Weights of a small GPT-style language model, trained from scratch on English Wikipedia: MLP 1152 GELU, attention and MLP in parallel.
Each number is 500 + 25 x the weight over its row's rms, rounded and kept within 0 to 999. Layers, rows and columns count from 0. Numbers have three digits each. The size before them is the row's rms in percent of the matrix's.

# layer 4 attention value, 192x192, rms 0.0304, rows 0-67, columns 96-191
109:502570513501546520475485510521463513471462548522502473534525511488449514486523466489557513512527483482492490531456471503561482485528469510522522485487492485493487472534502522514511548483516457509496484456471486549464519498509459516497521465511497508490534475485510434511471504499518504518
123:515490512487502477517555510473508485519493549488491481462490516488482518478514509500473515507494468475494474490536495495514510463442486524503533517489496485489547494500518498462502462546505540494512522562501510446547502547507498447510493514480510488508494510475469519441514515502492497475
098:476497539521463508459477541480501457520468517482497482446498507535463504507516453503524496476482506549473516518505483488545491505509446499537559469512485484511471526463515502469524541467489526487529488488473446541506498468521470528490501484528470471496484485498484480505489482534503487517
100:511490493515554497525498482569503506513499474494477519510499509482494477516479493486503469502483486514493482490505483510492468476528562489532496506546472499497494512481533528476473551494518488531462473459489442532490467539462550453504482493500445497514537521479523512495485509524518545478
111:503488495508499524528461503444506481473455509501470526550484526500552508545483536523585514471485554527508499472482536508503516487535463467515488518477455485519464520507521455495490499533524497498506521496483489505530531470505555502471532493509493503516491539480527448507545507511477511533
089:480507487524541492493533498544481489524529506521497532563518508461532473508476475506504502523464480459481511490502478502494478478500545472497484479525508518478484538497491534502463480536533483513475508461468487473505489503475540455482508494486514509503511490520526491469502493498486520480
096:523498498494486484496457514519494471530500505514468510495488471512504500491468495500540511509427521470476492529497459511498537413475485496524528507514514479545484536465474505439496505513521499472502462495480459511541513525470528491496546476505468471485509515489526524493473521494502549495
108:483512501518491507524558517517482517472483508508505526508511493447492526498491466502461490518530482475483459502475465479487495554496508501474491490523504539476491510493496446513483518486531491510484510542501505546483500463536472480531471484528522464525497466481464534489517510485551562464
111:501472482466543523528456464512540524473496504494518486538498524534494492521486523524543490524468504482485473521522557498527505514526492541501523497473456468476482494507535493486481465453511537498460479517496497491508482515451528518502542493457449532484506497540543486521466501504508471521
114:481552501471496504456456497489462486498533469511513517524515517491492515518469523485487495482494520493461522499527515508505509493541487485474528498540460485499494503518513525562532541502509529517483478466494503566506465481438510541518472501487473490521527507458511497511456492485540535486
097:502450481485454525539510511471509413471515521475506466455472542508501503533497564486494512486462509541479515485505561455461481543512476491487497486492472504527492497467538457498506519469530490500526533534507512510521511488531475483508492532466483489509497548492484507513523518517537520511
098:477494503519558489546470510486497478490518500502491535502492468493543481515503509483453482462484502546528487476469470518511488510467511476473484495489496511511534496509514528502481465563465521527513487504455475516486542500480562516475467468541470512534525467537489532501528492484502478477
109:486447515504514553539494492521475445476476497495503503502481518521494459498472494531509518478475532534488496533509507517474499509486511491480488535473467474514494511490504528467479492493484507499500505512505478494497488522470539489483550517517443525501511510553534463535490503495453432529
108:526528500528505494453544511466518542472449534501505471516497498477467518485520491505528524486494479466469507480485483468566479495481504491561547495506488488488500518487534485502517481508496535508502490532481488484525503529506510478479473500509510526490474496512476473468453507501494451516
107:517505501503515539482533540526497480490469531494493531580492523492453507497456454513520509518464483485491488549510470479527505459497462530528523501498476504483485498512487513487515518487533489424458495492505488538505493484534484424485502520500529486466482506481520416510485556504495524497
097:517511493477531439507487441473507507491455487491502503509492504554538524466478450500529537498485527523508455514504500482539543476527422534529497510475478452503482470514515506469532514535515492488520512507525477488534515515477485521517549482505460505531524508449528508519496511498492516459
102:508469509521493498472540535502532450521498552508494476500480528483526516539500515502472524506512545482532503478528516517506488478495543507522504493510506483499520519467503526449473485510485498487506510557475526467525543456540512478502512517500528521491500477538502521496532471488497456513
108:504520471504504477528498434545550581518559466489503521525516471506494492502492528507480503521495440459494515473504536521488469482543541509540465471521504524484511492535486448529494459469527492513459461452528532505501503527485537517495479473480511494525491530490520558535502527481476505487
097:527525481484533469466538492488539530478522492522518471549510486516517474509527532542496503499535450477500503501548503480491498477499512508491464534480527528498473528514489467527464452501532536494464504495508477494497510520464491494524460496483501518494451534512490486501477512527468492471
096:503500472504487519478561511493501491506498535506481547576485534470468503523524497479486517516549481443498501511517519484476468473495500511499506496514487502495513528503518511480483547499497473505457541511506504494440514470536500398494521496506533527494473493491477480520525535491473520528
098:510555498516511510458523502506528578469502510506504516521501476504486489506498485483461489507532451428523510506497448473512484455500533537501522494486494506462501477520494477542520502518512515494474474484474517546516518524502524503568460487480496480487516469504465502445482486506491529480
090:502512483522521534476507485526529528500457486519461545500493506481456477515486468498498502511506463466456487521461457511484482479481502527541526539495466510475470507523507484502475507499549513464504471466504468483503499514485513460524490468517502483489503522496522515501485550499495534534
107:464521525500476459509504462513502487495533477493530449436513472503511528507490486499505497503509554505524517471459476492477539532518512487483490485477540493508490486508475520507503515505454476535560516500525535524523503435514485539486500513477498469525541514479489488483496451514544507479
096:473483472444543511507460454523519504481502464504507471496500549516466489508494519510546532508486488501472502482509530477522515495540469531478504500491462482494458480533513497496504529448531517536501483494485485548503497480478494500528504493473480479471498512487530492545467493529516486500
095:475486473465469502523533474491490500522543507481532502489522498502484554534498504495496519455516501494473509483542511502487466471531477474510509492517464493512502473523524512506499511468510541512470534456515525532516498487509473512502479511494480492503456518520485424554500514517509475520
096:483519481517521526562474460487443485476489496485518509479482505486524475488509559505520467497502509541515499474464512525448505528526504442473468496485463507477524456483512478508503500484513456530486547505513477513468523474532500521491526485481496529551489506519506506525529517505555488559
103:486559488517459487442536508538494536495559524506523542539501472452495500518474538506458513483495483450534539471518494518492501453515533467519496453518510526478531496525478511530506491516492499521468489481550522498530530503507514511532460485498530480533495493481463544470511512483520559481
097:530461509471495514575461477446498484537520468502489491525497488539527505505510521510560476520440519496545490487498496487489508534478527510433500463492518514507519530464463517523520509488552443500503491525497512477542521511525494499504564498505512470512501502502508525480505481487527486508
112:497509497490555468483491515507514468514555483510506517530494510552531451528502537528492498515459492538428488532515509516500483503542542513507489523542452494501493561493522524508491520496475524492494474455521445535503479521460529473464477483508500508519467527482522487498503497529473502490
109:527508519499515476501484549533482537508506504513526459493510493483469507447499427484488495494472496446521515524511479510497512433488471515468535465527525515476485491501487466476508492495482484509488474491494503566543496471529479532531497492465496459514521478493501474490477491487541531437
101:480556504540480520505503539514487509472480471490491486502492464483498505490545510502464487469506485519497532480448453524470481512476538470468499498539499541508498523506494517523538500518502525504497533456496488486497510483470530538521443507507525494523549490477487465505493489475529499467
103:484489500541492558540524519562506490506453495519464495515503495457470500455474495478499493490497508458528526504463476487476496513461504484533522488558502536514493500464500481469475513492546459494468500507490469462509516507522531482528531489500508524495516492501501519520531499505525524534
103:503472503535452486462518530511511471516515488505512455436483505506495512475501521485438487524517548503481566515512488495533488502526500503512504491531540492542494515488477516487498457479478522500541483525524553469495512494508490518503501501493513526501485501540490527516520464495522485518
090:515490452482498479540462521502525488491509527483503485530489534530502506496513503520546513509482521505558481483486520518516487484496458489494471501483474494484517471516518503441511487480524471515508494540510481482534522471515515492474533509509462501478507533513515494530529501491496461500
104:502456499451510507512461513522510454522567491502501500505510503530521497541466522521492486507462536462480473514517497522517502465571528526458468504481473485505468542488489521489495539507504483451500474506501503540487497478475475488507537507499480495495499490518536468479514519504520531481
096:476496510539485506505531478504547518489496522514495450429483487503540477489520497509478503509534496520468498497512510499508493514482531518529481542477499485491486480475492485464499469481477526528507497538537501458520537540537532507480490526493484513466476528516509506484489493498488440535
082:528554504501472488444543517515504533494512496510490513550491466449500509480495522491467510522469463456487542513526493504454490452452512499491484460543536516467501518476525530503496480498533483497507521474512476479512517509504529501514463472508559476483488536515491472484478509483513513489
113:482495508499476504496483470517473425459511513503528500493477530519528505539511543494508484483510575520485524455467525499528506527501536464538497532488508478486520510517513523483534498522482480494518491525502469472519503469497554508465498511512488486493520508469494488467520462513468489467
097:516509462479501521545430524482531475508476515495515460552509518540483524504511523500543509503461517497548536505520532486483511457511487475466515451492475484520507492492498508482522481477512460515491502514515519518553516485534491501513569506491481484498478503498494447505536479476484451507
105:536545514495466504504548505471530552494475511519491486500521493489478528496520422464520487517545477460486488486512474484492505501513489524521514525474505485452509488515490479533518505535471516449526523499513514505519496511511455540496489490492506488475520476473497504491447506484476532516
097:540444472495480494531510499434510458517521527489492461457502510534506489519477546503517539487496546522495512500549528485511511474538479517468518515474460469527475533469461507499491503512516546467514510546529512478539500498482482469513515515485518510509466488521515500497503499492510488516
105:527476499511541493524500473497497466534496507482470472477504521482521464474532545542532492516482528529477513525485490477451502523474523468482456496510480501504511519485535504469489445495532519520499531512507486440528504512486545480489522515472483511506497515540509519495487492512490444526
098:523505501473481524513487536531516516510492511517467473486489500464475508470471421453502515515518483468502505510482491492478503466480468518506511498494508495476474463519488489493480501474508502517515519502502560544521503460532454495531530520508495500458514494557493489518509496476534502542
102:484504497523490484523513447443508574463486514515507470533516504491499507495512526518508515487552466462537524505481493523465472477473470472477470523511529498484514497483525467474502470534518487534500532483526540450471558544496521495486499487491534503499470524474480543526506490477458459514
093:494502496542485506517497506531494513515505511484503532491512473451472492514498530482470449477500488451543511507454476519444489555463521462470491483539509536524552446483536501500499498486499466475458519472508515496479505499522493514507519484533491505512540484522472506505545491472513523543
112:554502487518471495552465500450534487465480485518491482514498486462516498497497559514518510476462518518524532491450506489480532495451517442508470507505493520506493530468510505494527463551540517511529538509509515479526517513462551510481520507474509513496528516453500494492497495457489486486
101:541484480498506522509492508484496463516473506495503507521512531532487505495518507526532492485500537523503516513514507492519484530444498520500531532479491461515500466531517531475536464525497527431507529524465470441507471500489475497473530504489513553448471498542532459531493507501506468509
088:518508504473502514521469531488505466483528493493494490473509512529482492523539501523513532487469486548459470529476510493554538509466471488431480514462476483495512523527503526501527518476504524490526537506507483522483507493507438498486497507487458476508486478488503452505494520506518497518
105:492500490484509530504469499464525473482476482510478499528507513540519503503460546523535535514489523514475499484487576464525519491496445473510521469485460474492482517497501463503496503471547503505480497515484510507501513491497523482477522502491514501504462558469490514488495515489454494485
098:501458476459474488509521483495525484538474479512501500470510528501493496481496449485503497519510515520500488475502485498503507475490476506487481489479476485481460474480469508475537509447489529517511494507472486511533497453529478529508512528500446470522503479536483517528499477512523498495
104:482506489531453517483510509518491455500480576485490513491467530477491514507492511500503504514500525489503511505530495520515507490478524472513514523516498497512514452515514519449500514493452495466480504522484516484474522480535507489453551517505511542468515499558518507538548471514476457570
102:524475531514482522495517508511489454506519521500496511474482508493523493516466569523436492518485477519463521514568537503498465473473574510506506511522476494529536526481531473520462483466479508477488481506494510481466474499478544465476457510482538531508480526506479575506509492503518461464
093:514486506529495471485557460503476552481555474491523539492510477460514496504470481477467512513534467485499512525503460480490495517528538500503482492493524549474517527517484497490487482517477490495483522503468514520459520446512495483524420518483544500494523521544507534500503526473543539487
113:502460481522460521478545505549536530525519466478496497490490476502457489479510512504433497527516470498474537510554512515465485528489532519532508518517540503502521503488512498519483491461491514493496496462519528488452500517548509494505457515523502528474467500546516539551495500512486517532
112:481492501514580513487486489493499539512511491488509459520499530513511520471524484489539516490548504444533506498519490493468508535497503541477476535492493510507492491489517509502453465491524494548455514459461509529493546533504502482528507500511482516496509512571508521496497498472515487507
095:465426492490484497473526494534515503512541464500513451444518530504472533469476498496477496484530539484500551524531484492500476494520448515516490484516510504502474521524470487490482494495501528512517502476499518526507470466525490460528514534512475488474484548539498517537499508526535495483
105:531496469469449516506470518471546508478510505492536528523499481506486532521491478497490521517450448477503482492545481464527522452496499542522533498449524509470506475556502508520522486509507495489521464527475558530531511493508458561497500513456499483460479501516492490493430522508515513514
105:487425507516547489556476509508525472521515480516464498470477526497533491499522510500501479485504530516495484477474500511495515499501532526486471529465516508493488526473470490491469484510504505506514494572480455484519516514484524477524543496533488510506509508558515552473551469513481510485
116:535489510497490513503496555546473451520490495480512481489505494508487515448486474477460469532486501529506509509493456518492483547438543481476505492527532512492516538459511513506514529495463480482498514531497503477488451472504476484499474493492502499468538455492479511531521482516537459471
116:502509531515490484477525514507519524486454517513477504505509486494473525485475461481497516516473482475532481501464478492529508496468470524519548497525518494475506543478531438493492504474513477509486476478479485531513485544527464485501483482488534457479480531448480544485481534491519529466
093:495560504528559511452493555525499559493480518507526509517497489504496503502503458527470492479495493469511534516498460535509479484479518494519502479537503528479507467523525502476508441509518511495471487477498448550523514484479532526486466506525525508515474483524488457492486496482482470454
104:521511491505455512545497486487525544479491470483482473463511508471502532487485521496525486494514512458510540494494503493461470549495501483494536490521492482471473460495487445516519492493534527473518514520517532492523494542497490515532508510455510483528501541490504483537481514471504513497
093:459474497503514522486492486490485487510506532505527559502498490495507490493493538498457497521484496537540451492501526499473507538525526494548482466503458508515496470524529497484482544440491471484454513463536486476435470496502485505465501485532484545475483511513503530508520505512512509561
099:507499495495476519530470502489475520465480489505533498489475512530487493494554457472502471498491498512533485500484462482534467537460495508457523492475554511506506471513499492542531524472520464496518502530508484528473502489546484545501495488517492461506509471500495521531488516502525484529
098:499484509492497520457525529459519521489491469488492454430518517497519512508518508516517523483573525496491507503512540491505478530512476440505477551486491507514489502483518494539494494542501540517516510505496475465499537515481470498514498509517491544474463534476471505505512514500515448538
097:507452488503527485448510550499477514484474520514513531530499485516503505480520496489511509511539522475500477498467501508526514534451470501465528482516518525491477534515477534503528514541546526490487434538443466444465468498453491474494525473506473500530484490508497532482496524502466507458
096:491495494449466504498490561502530504499544455485544437481536534501514507520504531499504561466476493477473497504455544483479518543473454502506504537474495506516482484475519499485490484513492502480526481475524468493542514490554481460532506517489483492480499519451489479461520517513500482491
104:550478485539527486451523549477461509487477503519477507536489502488497481512520472542529486541471499491472522492551526501502463507519485496458493494518495532499510542498491493511491551473506503510508494506476450500484496488492519514517466469515524491524476510547467514496490522521473468515